Part of a small language model's weights: learned positions, 105M tokens.
Each number is 128 + 32 x the weight over its row's rms, rounded and kept within 0 to 255. Layers, rows and columns count from 0. Numbers have three digits each. The size before them is the row's rms in percent of the matrix's.

# layer 7 MLP down (transposed), 256x64, rms 0.68, rows 75-181, columns 0-63
104:122152133138093061155092117118137149128084147185154164117142144091165099206125112172175098157157231157121149126065125083128128121130179163120152145095126143113144102113131165112121158144070122
103:153171146100145125088150073114078104113104107158129173176136182151087092106129079187091049084144137175155164141143133087076148135148160145135151123094137097145110139132074110179097173143119121
087:107179108163165079175109098189095164066075172141101163078146079191148107062165122156118148079099161177132123122138128098120135168148129126132129146143130128098100133083099121160135149085153104
098:194134118122059126154157108063151150167126106116139140124117086164133196158142107111074121167158152084152085135133102147187085134140118169136159110184128136102136185114096141095162132117056157
108:167178097145127130133179117157114183133080082158158169163175133122087113143141159127160152164112177196153092081131109182132099117122117137125105111195166129116159074077121136071139081114115150
088:129126159095115129049139127107137154124090183096124169113142139191124184163174146097175133167115077099112167145162150146115141136186095135146118140109169168122124126108181132125037186121100125
104:146186177102148109119148155124127169144123115111105152157044141139146175163111163155143164165181134134103139170169125072117101087108094152111084155150112080175078172095160076166112132135090157
097:100145166154123130105160181131113140085149132126119117103176113071098063133124103113113077145157081126092111115083130124174212122105166108142182138132081137113149147179084156093069108167142079
100:093137160157069142104137160082176205127079128108107106072147125160125080116181133119127121147166127129160137135171147127120167094164105105146167126065112136084176117142057106189113141137160097
103:111091166160098143110145103082126134072130158121119117128182113151115152096135100087094139109098119151205174097134169114113194096224123100044176105097107120111140121135108135134091123109113101
086:171088098133150173170120120109144163096121129136103160049104103161109163102113135144183121121142117119081134178068143107189171194131088099111080122154199152124155148172150124139089097114110143
108:184177143139198120164190095122154164136100126140183087134151095136119140081137141093101163026168114100117120098131095132167124102127146079103095126103103178102131150099123135097143107095076144
112:184118139206117097107071153092129141131082128118123107114120115078114134131165135113146102141152161137080069133059104095127115123173174097105216128116115143149104061131168101128108123188118106
092:096096127119082124084153140105092129085133103162125191076139092131096101120109177160119142067107164144168123159091123171137132110189107102168173103084143172191103199103126096131134112163104151
101:085091081114123106172117140153133120140152127115102203119121130115119077174103096102122121179091124117133122198130148155121131129070128133092116142097093215136099113124135133190066149128133041
109:170166161138103159129102142136106119079167214103117076150108124115080068143128100138095117094165173104139122160169123105084150084102169125144109104141140086099083105129086147064130203124128124
108:136108083129150071109096176085103133155134103117118145199127114101123144160166098137174114130113130187123156180092151161164181138076138145083137163055190096172124157137089163121160163114124116
099:119109151175085112064135105088122107171085125090122157164164121188142143113103126077131203113145160173113160113126114203145139101180170168146170155084145125182122121114147127116133100173176131
109:082118150110169157114112171151090116122073114166144139153127166168106114115097175217152198131151154161133159130155125180156102157102118093113180175125139127163157104064114150091127108131068127
102:087187139160115136132106102119119136136092139111092143150015126167165131116116110086134129171154125128197145112126074122081181131140132079139084096106157163143170068100111147128112155094082101
114:117101126114131115138081124160115142174181106109139117125096169111164139131152101135150173226116114170092125172113067146082144133073130125138149132140101192081087084158072093090168091114133140
106:078177194099137091126181075156121142131126168081110120116047124156122143125157123145119122113156124143127075096121116110150079080109108098156162144106131101103151159171133154179109171133193194
089:179163096149163196159168084087125114111087087138154150099164192113112140149163145131147086130135126141177106167144076089097153126149128113113200121139144218173160155133154126127151095139151119
101:151147139148118107157099058088042149154168159187174156134168119120149142091164144132165136113160108182138157123142146113112162108203092182141142077157102138141114160110112111123198129161114137
102:159067102105125130162126089160125187154201149102128152126107166100197135154126081142060131103132152117170159109088069100100190098080135173135118075168149117146129116136145134125160093113100131
098:129114134135145108143103096176090099124150139104134160106066086101092138146046057163147185124117190132157129103167115077132147144156106200133082116108126136110166097103075115097098125113083104
104:127134123152099142139094076109145121121153091163109170150105056126151167085087130083145139183116153122116110158151134105147080136157144127124106120146201224096074161192138143117105112129180160
090:171173156099139135120147100108080118141152128157170154049111156167097143099059107121144154108098100139109135079048088141101155136093120144099131101056111138086073123128130151116098134084107078
091:173144078119174138043131123156139089065141169150130122156163106081099096085199089090200127136134099130086171137154123107137159168073118131124119119148111122115095108134161095148185131153146136
094:153068140111111146127125139099117122138164153078099080119122124103130131079131100081112145096180065084098174096123143180095159173101126128107066122138112196207144128153088150113115161098080143
095:107071085085116119143023158115148117172116094065139146177091132116152150142132152134181118149133110172166105157133099116080112078085110142138132153108126148083073061133165134107107109127104140
099:071129079164162104183106130110108146116063155153133110138115134124084132092083150142181170181161128115152174092110178148178118112118167141131075106192132142149131083056150131104125078137143145
103:165101105149089155127168106087193134129092134173131150185171058075116103133127096153131078125119146177152080134135123117204126197170108121131095132140116103088186121124089100134115132136083118
104:170102133091137158183096106137164147132121169087160162103118170059166127172125160188096140155149142171142127129119132164105156123185091098119137117176053114101094100123125127105112129075097057
096:116177141093125162074127124073112110166098118137152174065138105123178131162169145167132120112147068147122059167131106101154155135087145167054154082143073082133141101139168096156149159136117116
090:179109136144134163131083082146069139116140160130182138161126103139117139155107075083103131121128193113126195189102148148182132121117170157153113124116110078193145081130103104112111137069185103
092:185175122100111155065074158134150158195126116072124144168100185066141168158150104074130140120088127105165129116086082109111126144122152122160144105100057153098138102131146133118178124132116077
091:097167100075131038162149129110105199102170102112146171119108148122120161117136153086131120153075065145181094082126121106133131170102125131113171168162148180118125143149165138151136172178143169
117:100097132127102101186110188143113086157111185114121128125133144102139101120155153086090092100147156131175139134157083126108135178104125112108082166158108119096170034117186176147148069162097151
086:117097113190157134097137158175153182067088142117122140130116114153107151169147118145114140107097157120125143101171186097210114091062149167112121167103125177117091144139144092070165130107080089
094:106145072129090128164150128080154101154080111112125132126150124145110121125049198131122216129165095087109171118132094160134113101101105096168092138083175132122131099179139191111101102123086150
101:145128118112181119118057160133147166135144162075105137181119109110104175121107121202114162113152087124129071103129123123109178132127097195087200098165154170106091121148082109103184122107129129
092:092094173145152190124137140088140156118148167150119117150113136131056182105119104127104184178146076087108094196131114122123172181081166176117179096112134121145128182176126111150108108116162146
095:129102062128115142139101147148097134114139090157115169100163154154140104134133108114159094125119139172196115122089150081126147140149066142115252122178109147162113117149105135157065129151107074
090:136097127133182145077107143142112142123158137142127131081182153160114126105179164190132144141141147120171124110087171190196139151129163143138133087207094114180126084185154126080175119137102143
121:107133160127111162156118119166161225154135107121148129097112102146102125124146124187166204092120069123111108140111061152148167095173176135108164147110142114086089115079091087161126164116090134
104:169152177111150122096167107068092144104109157122101123121142131149096135103070076108162194131176114168166154111119116146040182123132095129126173097154073092174158122089153159130149151115158118
103:173102102099074081165093098206091126193129145115080134205131099122147086141129109146059152124083117174129103186114113063117089157136129173104141122123131120142139090144147128135134132140171140
104:136088209110119098158104128090143069123112139126136110136087096128140207124124163102090118171116103142125128092091114145105106199133198101143093103124100125151090068180158127113066128140092153
090:097104109100119196124168183172079116131135164130148135210096145132051098140140081175151134163113141182134173137148179161074162122098132124156136121111138101142119143155134186115174151134150092
105:186129171163149108095143082141146124137177135097092229135171141114104201120164164140111138140176074124136121151112118112054160142189115145096131074140116153164127130145174107122130116118104154
116:051150118125137141137184144155070073147208188087090103122135119104111106134111138151129135079146068130122138091109166150148135152125118145053110111135106119073081074105165168107142105137146121
100:134095122045144114104156131100137110207155107077143171104102094107119126071105094092073124156106108146121117161121172121090137180115106144098069161158148122130186110115111090122131156083186160
096:135064106125139140092166103131166182078128099120132093139155142139089066162117137120192097152176124190141146204120151149194119139085098108171121109157088187142109118157126100103131121173146142
109:134131144133134089187133127150132130122177079102074083100113051097101099118180096152079126153187173120135124177121108085105183144151114139187129104082134162061144123103117126137139138172084143
100:120116116123115148114181171135152138134077079090084108153115093171178047193106173166117151116104163190156094109128189139172105135130188099117148135088130123123096118136116132104103115138191105
084:132158121095125174153151082146128132115116153080155139125156138139120105224142115121137081083143109144095098156132113109113172151132172176100139182163085120114093110224133111100144144158209123
112:113164125092176120139140099141142183170133159109156091138129164207106131098092128132119145133104113093076138111108122085084104149154114090083164154115113130047057122082103110109099107158139200
090:108137068140116158177162153132104106111142144194095181121193151145091099137062138140157143078105091117104095136105101115079157108125076121136104130161151104133129153113204188180109128128180121
091:161146086114113104123102089139089145087080169160129113160122117131132137130158132088163170150161074117156161082165117084201152185123095137162120125189133168159176120175109177158113119101061120
100:126123142146055108115158145101101143182093122168117095082103163129146093191133120155118134195158098120107124074116138100104118135134133129164220180129088136097119060122162124101091145072113107
093:092159195167108172097142084154075138127062148166126178120127132111101074110139119154140161107112125145141113098155156111127187076118124130099161088090186143169180183084125157177153134148146121
104:086150124137082171120105127104161096134083076176085160158132081163181125168095144171115119077142119113103135155124095131143072080137089118174136118141148074143098054128083115145102137144183172
121:123161116146174074092152146224088102137156165190134130097156126146151116114143147189163107154109151122179079104124149167167126110175130090123167177130131166168123124115067127151130138160127181
111:138184161138164070182154155141093113092138121090073187145120141154139137107077181073087129129132120164122100132087127089170098079125114139165147155121175065106097073105187138118127147124108141
103:132134152187137188106129110125062106144182161178076088181050090180146122154132152130161102089136157103125121120152099069177166127133143077134131131125109100140155095108081145101114112147081124
076:127119187146154139130184105083111124089091102161132118075156123160094166155160106192143172105138156149097164167121114151143177107120056133145074113174175085118154138181138167130118070120164122
106:154166121098105143089082143106116129158107094077131082178144075084122084128123115101181186164051100087127128120164121125118115169123124117110197167094119120145168175111113083127104130057137132
103:082189116127196113167187156102134134161148146133163167123098164107105191155163080079127120118077153117111100073184118117138075107164159158103127133150138140131106111133180138167133143079126073
099:175095114116066107096143118155141180149166105106100145106133102122177180121139141119136122150109172121085124137102187127172186117168116140173163160094093122088040065146155143183133149139104129
109:074120150120163121152123131142114131098193175125141145088134093151135110252160151129120181121129127123141106158096121098119075053162190104160147111153111123137146126180101164106089119141130156
105:136070143065114147144117144110067140109161080140148127134121135126120168115091148122127123138143089073145153116179102139065160101198136205150101141178097164118141142152083085101132156089177080
115:151118109172100125120117129196145112120105072125151133182084154144163184102137112107136148132119096125071163147167109131144174113102088089125085133137163138153153142084055069106174168107101200
107:151176164125103156233125135088103090138142098114168108142146134084149159114105163190178170155137061155105193109139139091180178125167085141154111134137118153141137166130111168143138126124151137
094:142124096163102069129087129142094082095177115070129144177125139119122162139152175161117114196138104189154091078073135081129135141132157082118128174109108152171156098151158166089115100069145120
090:174180132190159124114134117038121141119135185210166127086114082101094124131158101147118149084104141080112152117107073165097134096124149141138157050118126112106165137163142151101111125146151153
107:159131088114092124089126161125087130118086137138195199135130157150129120133176085144182119139181126108197164160126119113132156099104108102135190089145105120177154102049062118117140135141130090
091:137133104130069060153089103103145164201152111044141204055124102136125225101144135142139132160095099116146118157109152136109145139129124132101111130155117144132096120142112121108074098123113090
097:172141121161080104120170137109132108103164155196126167088165139142064123089160098084102156111145149136162081163107108123192208127105079097135157144172130119163156089114120164169127110082119151
118:141120146075118091149102125187133090125165144104128135161078139077055111143124143179085139136125139121105072131130085184136094105108209082126115101136134163161136046135133108128086149099095155
084:150088147187083147115151178174124125105089068143118151121133124099097139078195150155152121098093188114058131137125154090144198131117139110122066155129178153129177158134101117161170153132139123
079:125073111123102138059150112081212185161082092123092138099122143144101176088108150171097124042106123098098127168141184128091140134140122107126076147133119143123144127160189105116137133114150163
123:114120136110122122117110124115145148108171200135103103164139147130149161154143104105201088150114141079112154129098143092116173110143126155189064107133152144141140163161172207129145227095093143
100:134073140082086086133136132100169118125109116068126157147084089178123177151157110148069137130088145127183151124156113137113112081164085099099104149083089109209149185159136130118156124079113098
108:143123143101173162131173175116142080073088127155164150169112109112103113135174095163172127080112140158134151157147108103161195144154203133125178122151111194089135103101116118082164100129067125
109:138107110115065155123119078079074172132101164101108140147110164155142121124116188180112111125170154135195109120153097101131135158088081110152168130151096163132076144157113129163118052086186097
094:094132147093109153144147170120138113147095108100120124151127133166107169106085139140107185108153111064150109145142139190117172137076105085130102175161232107188123142138120110119103143143196179
097:160138150124143124063102102131107120048134152114086124123138110115137103082121112102158142093194134078122087091116085105166155118106185107171168056093128176163168146121061113134163138141103156
114:124112156199038111138064168143124156114183169138102152080125117124117188141154157090142114159126150094131145136131114109149160113119145148158196091158107076179097095124104096160105106092167141
101:124098231159132097133147110151079138123149106145116136113161105160116101121110167165137108121140133164202116125147088077180118106190138133148124109130162119144097126114136193171035137091120104
100:116162134145131167142145141139117099075164087157150105189162055209132124141149139135142181144086081123074131140151120093042148144130110116127121093090155135094128131097077101104163103087088132
093:150119093125082132056171147139124114095124114101112161084114113042111085057148181126145140128104095088087103120066092106140154166110146128122133126146095102113112132085130086096142105172159198
103:154159127130165143071079166105166131095117185051147124139089163152095105082136173136171164135113081120155101141120127058121109171162102154121172137060104156119152107115172134126168136162087142
105:104144088088107143102157045101090115194155109161153140136102125152159152178111155125132114117168116130148067147108104117157123151158123108163084063132167143122148130168216168093101136073146120
109:100098094108164108147167167122156158077141077164136099087111087143159082121024129156118118164137097102141093143106080098101133155069087087157062138116114104109150142157106126114157093096134149
095:114141110091142144077120185171105073112074106145120174130114150126140110166147137109159185112098165114094095198136123131090133187138124122101225136094107139088166165097157130081171135143118146
112:143126116132087119144156136121117150206066132095132175092070109073098137130126125131132176114187118086143120133151119112161161168126080085128103209096153142183155143133121080087110155133118192
096:181120110104070117139122138145141119134071153051114154127125074150077135105128138141119146124132142171142140180120094120143180168109111163113157176107054141140140122141101087163044153110187088
092:097116115154135093107104118144169092063150077169176126124130126153136155086140069088090088161173066167133164152111205123101154112117182118142205143131108109139104146137106129112182117149095135
101:166127121125099123090121147105142145155069152143132147135118115089167156091145174178153175173123164152166167116171084112168131098069096158147182143108107210173173193138153093148128139148136107
090:118077124119130127145147130113102112122180097047096141081134148171141208089064142148167087098126147126103184176135162098119110163130171124098095135183102104162119122118120111117065081116088134
094:155103156102172099096167138122131112130075121133101118164088100163130172135165143179110168091063111183110140154089172116138122190086070097156187184163131158115124163129126100085161104124158109
109:131168087119108132079141216098116075120190164146106105183165132097144123099191078102129117115129199108128112084122119124144182109120107087080107123101124151104137137115111101085124200129146148
099:069105098104212116132169148143146162086192098132143136107112105147096087106067153178157128157127161158159093114131127096180111110173137131106043166133162108103120114157108148090106124108170148
090:139104144039169115106134109068144149143209104101076108117082110100095153124117119104156161134145090118120152131120164117166135160157126148069163137092077161201127119144139106139064088137130101
103:174123126145148139118069137109205198136120135139121123116163136116082059127137109106092146093156106117141145135054192141132081141137163132096209087166147154094121158118092124107141124166079136
102:186113167191168091133151111103140144161182115117122164151142124142105148134131134111117137131191182150129143180108083166147162144038083113157105193134087123119139189140111147087093103095125150
# layer 7 MLP up, 256x64, rms 0.329, rows 76-182, columns 0-63
107:131106139166124143151114057149129164108105196145127169151196166122149125167087126202171145104151104079161128114152118140153075137096126137107088107156161110130144175147077171126172142177114181
088:103076119117108120169102170100182131167129136093085145138153154075169071097110080118121150124148157140087142031182116110167109118081144101112134107060118131167122097077103121108126095113125160
100:102111118126145117179127127143127134105143132155136142172091090108127083131081128069142137136154105160133125130118130105181114188177163120091036169126138105135105101152150153106013187130108109
118:140110111167136126108159143063086114114155143203207118132142149089080088120167154124188129124124168082157155107126166090186157147076175127120139150086130181114136149149108160109085141138120083
081:088174148163138143213124137192126087158096090133110134134120132135105085113103139095086090137132218145157124126118127185104105148109173134088152124166081132159161152136087165170182116173130139
113:120162159105112105115139138110093130147138081138087126086079134147203167097070196053148151194111141112112141207096164133132109141124096137088093091128172105165153132084113159131134130118105109
109:106105175129138117160090157126112128092092158146113125151072090180128132154154106157158116158169132132149095093061128130137092126105181062103136113084093187152147165119086168135093209098162152
111:079120143195144145127123120188154134090086135193148106020164117164127136121135136107131171165164161139126129123118127131113163152217136126136076164164084166119120164130093155150121132133152157
100:138160120132159166065160121117121157150118150120107110136082121156127114119150064088174097166157143155094164164105134080158162226112085128138107079144108198145159130066128117126180132135156151
078:096150122114093136184163081121073127158165155128134104190126187146132116140133211157113151141148129158173100109080086159175093101123122188134169119110164078112115141110107071095092124136175138
112:120102080143140067073172108071146146126145057174147095168076087150104091143116169134160095123110139158109212148113162115099122156121127113065123162087145164114175138145108124135098100092144118
102:099160130105116133150150133172148113076146143135167158186088126195115134112150175170145172146100118102113199051194182153083099145120092087137095149124168121160121140115127090117128123125130064
090:150089088071091079097166154102086114107127179101180076125121126125165102126159194099143133134117101165133120138113122085115100159192107148166126123181141119141135086056123131142190130070121103
102:142131155101124145092148081078156140168121126165107122125049126110131138117124146145154127177183126155128161147116102161189086148056203139182108140137149127153094150170156125099134076054150141
101:105060127167083166121154168107089125186146159135114139123135099110130134141102112118141176148128156058145051124130147069098115176119161169139063107138104146121131113132108187073112163131105068
111:104134123114098178151139077173088093108123185206136146153114084098106089142082112068112147129134193101154120093109144144150164169133115103194133132100142101116177067087110147165158108141112100
103:109126120111158118085164128143192158121074114137104110043115123070199100129103123177065093177089165094147135128139182153145127133093085103172152108153139104168127090123117171135119091124151103
097:087082076114118075181130166099138093114131128059111102079138129206139114101077109111121121101175136084130122099182138122119148158163131118102134140065121114120102104164151182090205117136133145
098:108122158124129095159188137164114182098138106116085101124146191159151050082192158123105115120161096131139106172192099097123102148120170115165091140129120132148168057134127110080114110169165135
112:129100095122144107137124137134195136131144155106118140096118143178130062097115142078161117163154125122128120140095077126107151110070112152170102144110188205068164139095100190070097087169116152
116:103117100157180077098089169183121174094112155166150140107111138125089126127134146128099146129112131179119082124167165120119134137057078181106142121159169098163155151084166154159197060105140144
098:114109144201080156143119098151111164180197120101128096166129142145162151160165156064163115114121114135132125131156087138179150131122184051096124148113148083146173123137191127109139094158079155
096:156109091174139164076151147201096059145133122129142095147144120151071129110123160188146107138176158124130131116156085106148073180107138096132116110164122136127194149196092148096143077132152094
095:158097110102142146181155162142178137112183194079133051106127103134151101128118172096172124106086129128149149090135112146111087051119099115106100208117117152120097117165134152178171123147125160
099:163137190125162073109138129197155175136131141108166093111111100086141111094169152099109139139125104114110143132131071126198128153075090137129099179112092095177136129203125167088163150101114085
102:144093080109076109117139105119175102142151115140129085102113135172140122125050129070139118081078132162099184113099154099155087163122131161124090131141029130154157121127160167170104141118183102
095:127072120149172118138135084105163137093081144135130093143144185161128086153129147136195067094199170147178133138168131135145123143117092189138172130152097147120109146136123181135138058172103170
087:126145130106167135165107150120108097155161151165151105101075160121155221109064162079085098158096138122129081106115097147146138083112173092128135105119126101091057129147093168167119106182168111
087:126174063169136087111121177110124124147160103129034128091069132094125146141078147128171174157121108151120163120099152139133123170106134076133135190098120129101117161137190158148159174161174109
095:130080078120145080087124167113082161138115126171141048122156129099204124164102148122165095124153097090103190151156095130138174155111140199144139112113083118120194126121087115130104145131138083
090:073112158179140107107097108135133180120126111136098060150138146132129169110108116193143150132085121114098132175214087142174151108116074124174176174102129120108175119097133154110117180165139080
101:111148094154102145182194176097148100170132100156125064116146160163147119116074155204124102130101136053151143125113110092135160120154096180168162151088158075163150143117138134140124169146152165
112:066136084085136155102115194152149074109111176112145148067164147127126111125104118128202150109126134123151077077147090158170099156111111151095075103179147089097105168102156135148132148100175158
090:139095172127076098137094183129107086138223135131088120134165160119145097154079138173108161164105141179125138140136162093125146161120087100166070089149191113164125110130093130065120159144153109
098:114094112146092095093149104104189114208132077194114129109113130118108136169096176134145135178048140126145127099082062139094108157089145123185127166169129128109092143113119154119148083093126105
098:095107074087122130059113165181081178115139129088103083140134108077147110136106128101132096146071131081125080083094103127155127137090149120138091164191106112170132075173072152122145132136085130
097:122101130215139193132142188152124126139067121162109141200094089076156138122089130144109152137157113076146104097174102093142136170133161134124143129113129132166118182119140101065139126067100167
115:174120123092118163152140092177211156170162170094124124159167140149102121139101168108122103129063170144117152070136120109131138130157106138107098195180118154071183136074160103135140087120152107
088:118181160105117110154090148117086049122100142145108047095133103156135105113172155067108111176131155105147118121111136153107173148072184130109101078163170124100139156163078140162104124152171160
089:181104123137157188100132088107132185130107201123151124142146122180171153122116108103184066163102121175127146123158201095161093129138115156113122089129143187090161103104084127154139072128128100
087:107105178148160168145130166090142089083088118146113115103169200124123111169150140082199143161148143073142178127139155127140073119091140123138087079060113134142126132092154177140122104104095076
103:137096066163168144098090154132122106155143097185122133102188207071121076176139190109144123191150116117136121108118118125118109124149161089182132118100115157138135109066121156118175131170146172
099:080113115100118119059143153126150104111157112104090140155154099101117155074145153087151084155108130094138128141150170124199138068152172159080068152174112101180191098118117087139138119182121149
101:124169123171077133160158160137142127168116125165084112189106137109131134181086135102124156069102172147095147162189138159135125150174148090123124124095178130105150180155192174128082188151152150
102:173139083189156116128193138160178109170168132151083123117128149121119128119152133130067074090104201154155121134185159146133142108106129098161087146145103129130207095128136131063071144128132119
110:134188074126127139061130151130140125036146166146128089165108087099161147125184171093120100154133103138082113150152095156160154160139133139160122073132133153164167096144096149158195103144087104
103:140095082191145091187164097105135102115181172171150136109134133102110150111118130047114116093119162141091170094140165136141180124095164093145121215114083127146141109121128145148077096167152154
106:110112117121118127148085094118161133058112195115143122089144121171148136122137206091154156150119116156069121121160154148146098147140101125121063151144130123153031128174143106182148101080153177
097:107049102097122130155133175118168139062135130182116095151121076154099048092095123095068104150117095159109108150118162118089115126121127126162092166132174160071130151122144128190138105161157108
109:161077161164151181143139150118151113080125176107091097135110117185076064127104124147154109093138144140127134128107200120108103169131130100116087135057106143104161090125128183072091147157066114
119:063130154136189149142168110167129125196093127141139123212134125120157181161134117082131120118110087140144122120125199143133170128077163181101122098116115138137152068103103109130121094066135184
102:070171117132111098148096099061126146082075118160156101130148149126136126102097135112176092158107199121116178134123140129137078139158177130101150139048176149117153155143117167177092189100113113
093:155112126125146110126080106131128093118105191188086128086078127077152159118119174132127138162148148173144121158135099082099170157148167117050085144148173078146130113086060092123177110144126097
119:107095172119156167092141102157165123106118184204158080119143114087157066084145148108205140162138124116082158125128164139158168151103156138182112127125162174118105108125114065124149092105107169
104:143075181205143092131158123141168131102157086073059118134165118089135157148121139102075112096175073144147185107156138140150083111094117128101112151151155191114154170132138138150126113115063132
095:225146161152118097148175117136123165114191114101125157140176173085123175161151202092163149123141124142175119102121170185150130141117117104137094110161109167144156089085142132111131124079088162
116:178146139147151091043148147104118137094114129163081106112151149111073070105132171130114077146076157126095082096095140070123108165144144152128072148162157109155143172105125078103143086121169166
088:090140116163135113120209111151131153114106132042142156151142122133163138158205065088142111148123154107108167138211161139128180144186147121163106096084134142131137118134128201150107126129146116
113:115113095081148166104166081157136153142073159160101121125087091118134097125038158114183162133100145082131155158163100131147109123177176157121134137083172125139134133135114120125126094060146212
096:151139168175131191178102146110193125149076144156094125180137161176086186156120154095131076118122139157103149076096121136165180155107121147171078151148168133098104137168090116128106096173111120
105:131130071110177062194129122104160163160144102191090165116137147117107149125074124082066081170132107157137180093142169091148109160084112162126130159140154133118146161135131134154082161104185122
108:112159137088162123140105152033111150117150148075131188137140162138137089120160153111188121125132148146131073073155130096119116195099139143107124132115117138178141120147108197045133088150165151
120:118130129085155099161142161191094110102092190177169115120160242121150084164120118118174179131148113137105125107104109139164099136108076124112076138125135121122118084105154168138145117065136153
111:200104139144177097147103094085152083134124126170166094126154134117094097063116168145138104165142081107066154099115224120168116128189151089143102161122133138116121155117100128114111190133137123
105:162132177142169029134177133200122132118198151137136159135111099112122110155136095174117151164150138178110162096172120091118117136164149159157084106092156149087141132115103134162079109069113114
078:099148140175074099139086172155132153129147146120168136136124149088198132065101123075115142147124141148170154094134165145114211124139217152112149102135067148142107131107093097129165117098080141
095:108146122125109158074067159146082164134126145159096104102116143172147073196094149110118160091111132119104135102087143147132137157130165133134154205082083113109151168149059153176105137131201129
104:191079134155149148105166077129134139114116111146084128146118132148073136034099166081131128142113129179116166111141152123163117159157120084113124166131108118143190087150089160132133097040138081
096:113091136187165118150107115169095095096146156179138151159097180102176151124087138107051130071106127162099088129188115134126141123082134094126170104109116160132168082141170152069174114124163150
100:086094131170110112155144132134124151113141088124153110116102157116091099129157126097141120172093167101072117076141182114113085143160080090093106100164163145179104186177153147097220127112183119
114:138165138148210127145128122121179182129083169157133153096092130142147188119101161183153154163105117099111143126149207158127178136147117187098106127114094130155111119052104107120081145083106128
101:117119097157143148106100116128182066161180137137128107176148164136147157120115146121096120102154190137144106111169180083131179154138179129109108132196114108080129153122142089051102116088196160
106:144129163103146093146088125079108094094155169134151143161129143062088058136148161067110065145112136073083129105176123101160184134126120175134135140145156096144169153085137124107095069175132141
094:061135150112117122210147079132172123173125145107074167160065153134143146074108109135123181128136151167089130135129143120182147154179128140083119073138118145075080118175081130157136151154148116
095:151101206148131097224142081125167072114097137155102159122130157104152162163130156117134114127148092144127186137182112113071126165141143139183179120110133093140159114089094151170124078096142146
102:104166071155111129123111138168160182170063177129088091108139120147121144110060112122116187152115113057193133095140172161125115142151127128166151177137115154118146129116070108176094119096172145
094:112159122074126186187167141201115111108101122182068084123120125134114110166122108146111118144103151153113137152144124123119169165119108154086141122082089082090155082153055160168182183120125141
098:103127187116137159143091149089132164111138099174092056123164140185158163183078172173112116111175122092153139101118162184118153125111088169083087120117075088130154183152139117137097110144137139
106:098099170124179134133121153178140122111181181117117127154163131089177077195109155116130167139122144107147145122089150168110148107048110159141066185117078132136099130130123090082118058151142138
083:084131042121143105117162103083105143151144177127156129121121115102143101145042198130072114134122100136178147097114177172144113127123133162168137067139114123101103152093174135069098079135136125
078:137143094199139067178130141174104140080115169114199131170085129145174066114131128131155127180132087147139122138078123152146123148154130140106139112105086079118083125130068117152136062185140127
118:108126123167127121192113169122141149134193194133142158140150100179128162166115117158170094173138089176175108091118162084180136135106154141098085155104123120093138121195157168128071143072113132
102:124140156099091133131168131182107148120160123161103092133084152141093145134187107059138092208163117163113154108131094094194075120103120124151128116136082132150144077133142149131217147084149109
103:065151164161153155143064103130115112120096072157081072158111155164108121151105123092163123115163159094117121163178117168192138185137105088172146151135153158147136203126115106109103143081105109
108:105092115174147108124095080176079077084140099142196105113115131152151123118123145152089113161103146108083196100131160069141102131143177141172149141098160174150168112174096146078140182133154103
093:090090145143125129125108150132115096083140142110132133102128104126134122144141167174116058180051131179145125106129131116195177133134105186084154136080130150058131050140151084118128159122105073
106:133158107184144120098172078098102111087125109156156144159122164140123171112083144063081068085109127174120116123128158159118088151134102176118088149108118081168145095109137105174182054118149160
104:166100140071094088119176089125120112139150143113101161150141083097113131125035134161172150138122150120183107091140171137131056153150129096138120168150147203066134137160171171150103111132109106
097:175076140146118097140154145177114105125075185123150056095142106125118184137167161148098198132172118168100133134110144141154089137118098100204106177133092104110154139137178153119133080091096116
096:120089123153155115106121099128169162175136171125161113121092100119152129199168123086167148106099097059156119107104183148188095169101167111155158119176121167110117180145115134076066158131129167
098:132076154125095158111186143209169122132136138110149097130107148107127131121129050125088129146119138062122151147157134126203047116114135159180136165134141104099124154128104082097160116139159061
094:125224079147174154103110147112131171128128147147137126195090157092133119140142098106145119141178182126125148089121137107157124108167077163160072151178121110142178136112118146102203161084112158
095:167081136147169159166186077185096118116095168093108152123076132102162156110144167143127140176169174148099102175185133173165073130085131133107109082134102129116097140092154126129089092095094106
104:152164141154119125114104136094090143181154063071168127188115118114156074201109113213165104152119182090121095173117150159140082133127147167144085138132138102133171115136106156126129130109180122
090:137134136123193153101072059114159172121165123109094133138117128151182126078147159152139124137176097162076156094110122123181125113079184111130107101061126158057138151166070132144113145130095127
091:054095124092127103169171142092073142129145158132154104196127182129112144116093208127145193092126121151116131100108135173164069130143126128181167093098139089174113099120119179103121148144128149
096:059085109173119117130155123133136166120102176107159120108161148149155132199122135142157100088120216078148120114135184118137126141187136055077120096103143154169102174156141141096167133119146099
084:138095109129132083117129155097089175150090147106067117158139138075102138106098172173147100154101114129158093095137122180098150118181096149097130127140200132067185131159155131197060135142144143
095:196122108094161104134117141103105110141132114139152091090084158106141130097140131074123139195133196126063148145111174128125130103116101185174110151165053132090167151074173129099129097152174151
083:142156134189141159119149182197095135091149100124142118158142116128162104129166142122089177143121089125138076129172124158091132065137107119174102151042110090119163138061095137112193131119149097
089:090185110149204107160094153120172157182145090125107116102163149102162124072146157098117097206178082084141102116116142114119147114104155188099131124105137101088147151108084150131112194104134124
111:158147139151177126136060111162149121126095167136120116092111172160147096102103128157124101103150142138116126150140188144111170138176154147162119114119104126217200132036157132183134150167155160
098:160137097040108148161143117106154193134163148118113117138082118129166117107118142154090116182118171105185106085170127111105055109127168169176121114151081138081098115181134122088167120122109168
093:151105089130079102087094169095161156076138091114114170121118174141154109115134115019083130138087119166090132125136119139188102157136147109177080109184151167134148135102144189137094111149132114
108:082120058162130098174147124182108098107081104117054177179094213150186156106142140123139168184099121122072147122127099142138171119122125103141144132104140088157159113110113119134117110094149164
101:098118140106120126144111110142155198166144204144145081052168186109111137123115150155039113140143122068125113135151157094166062141106121108136165153133143124147132105108080117062148147132150150
108:151088146163144080118166111115175158144064067160128149131115162120127117130129137137163067143080109110054183120166094173086097146080115128118126093104158159120195094127164154111165108093167129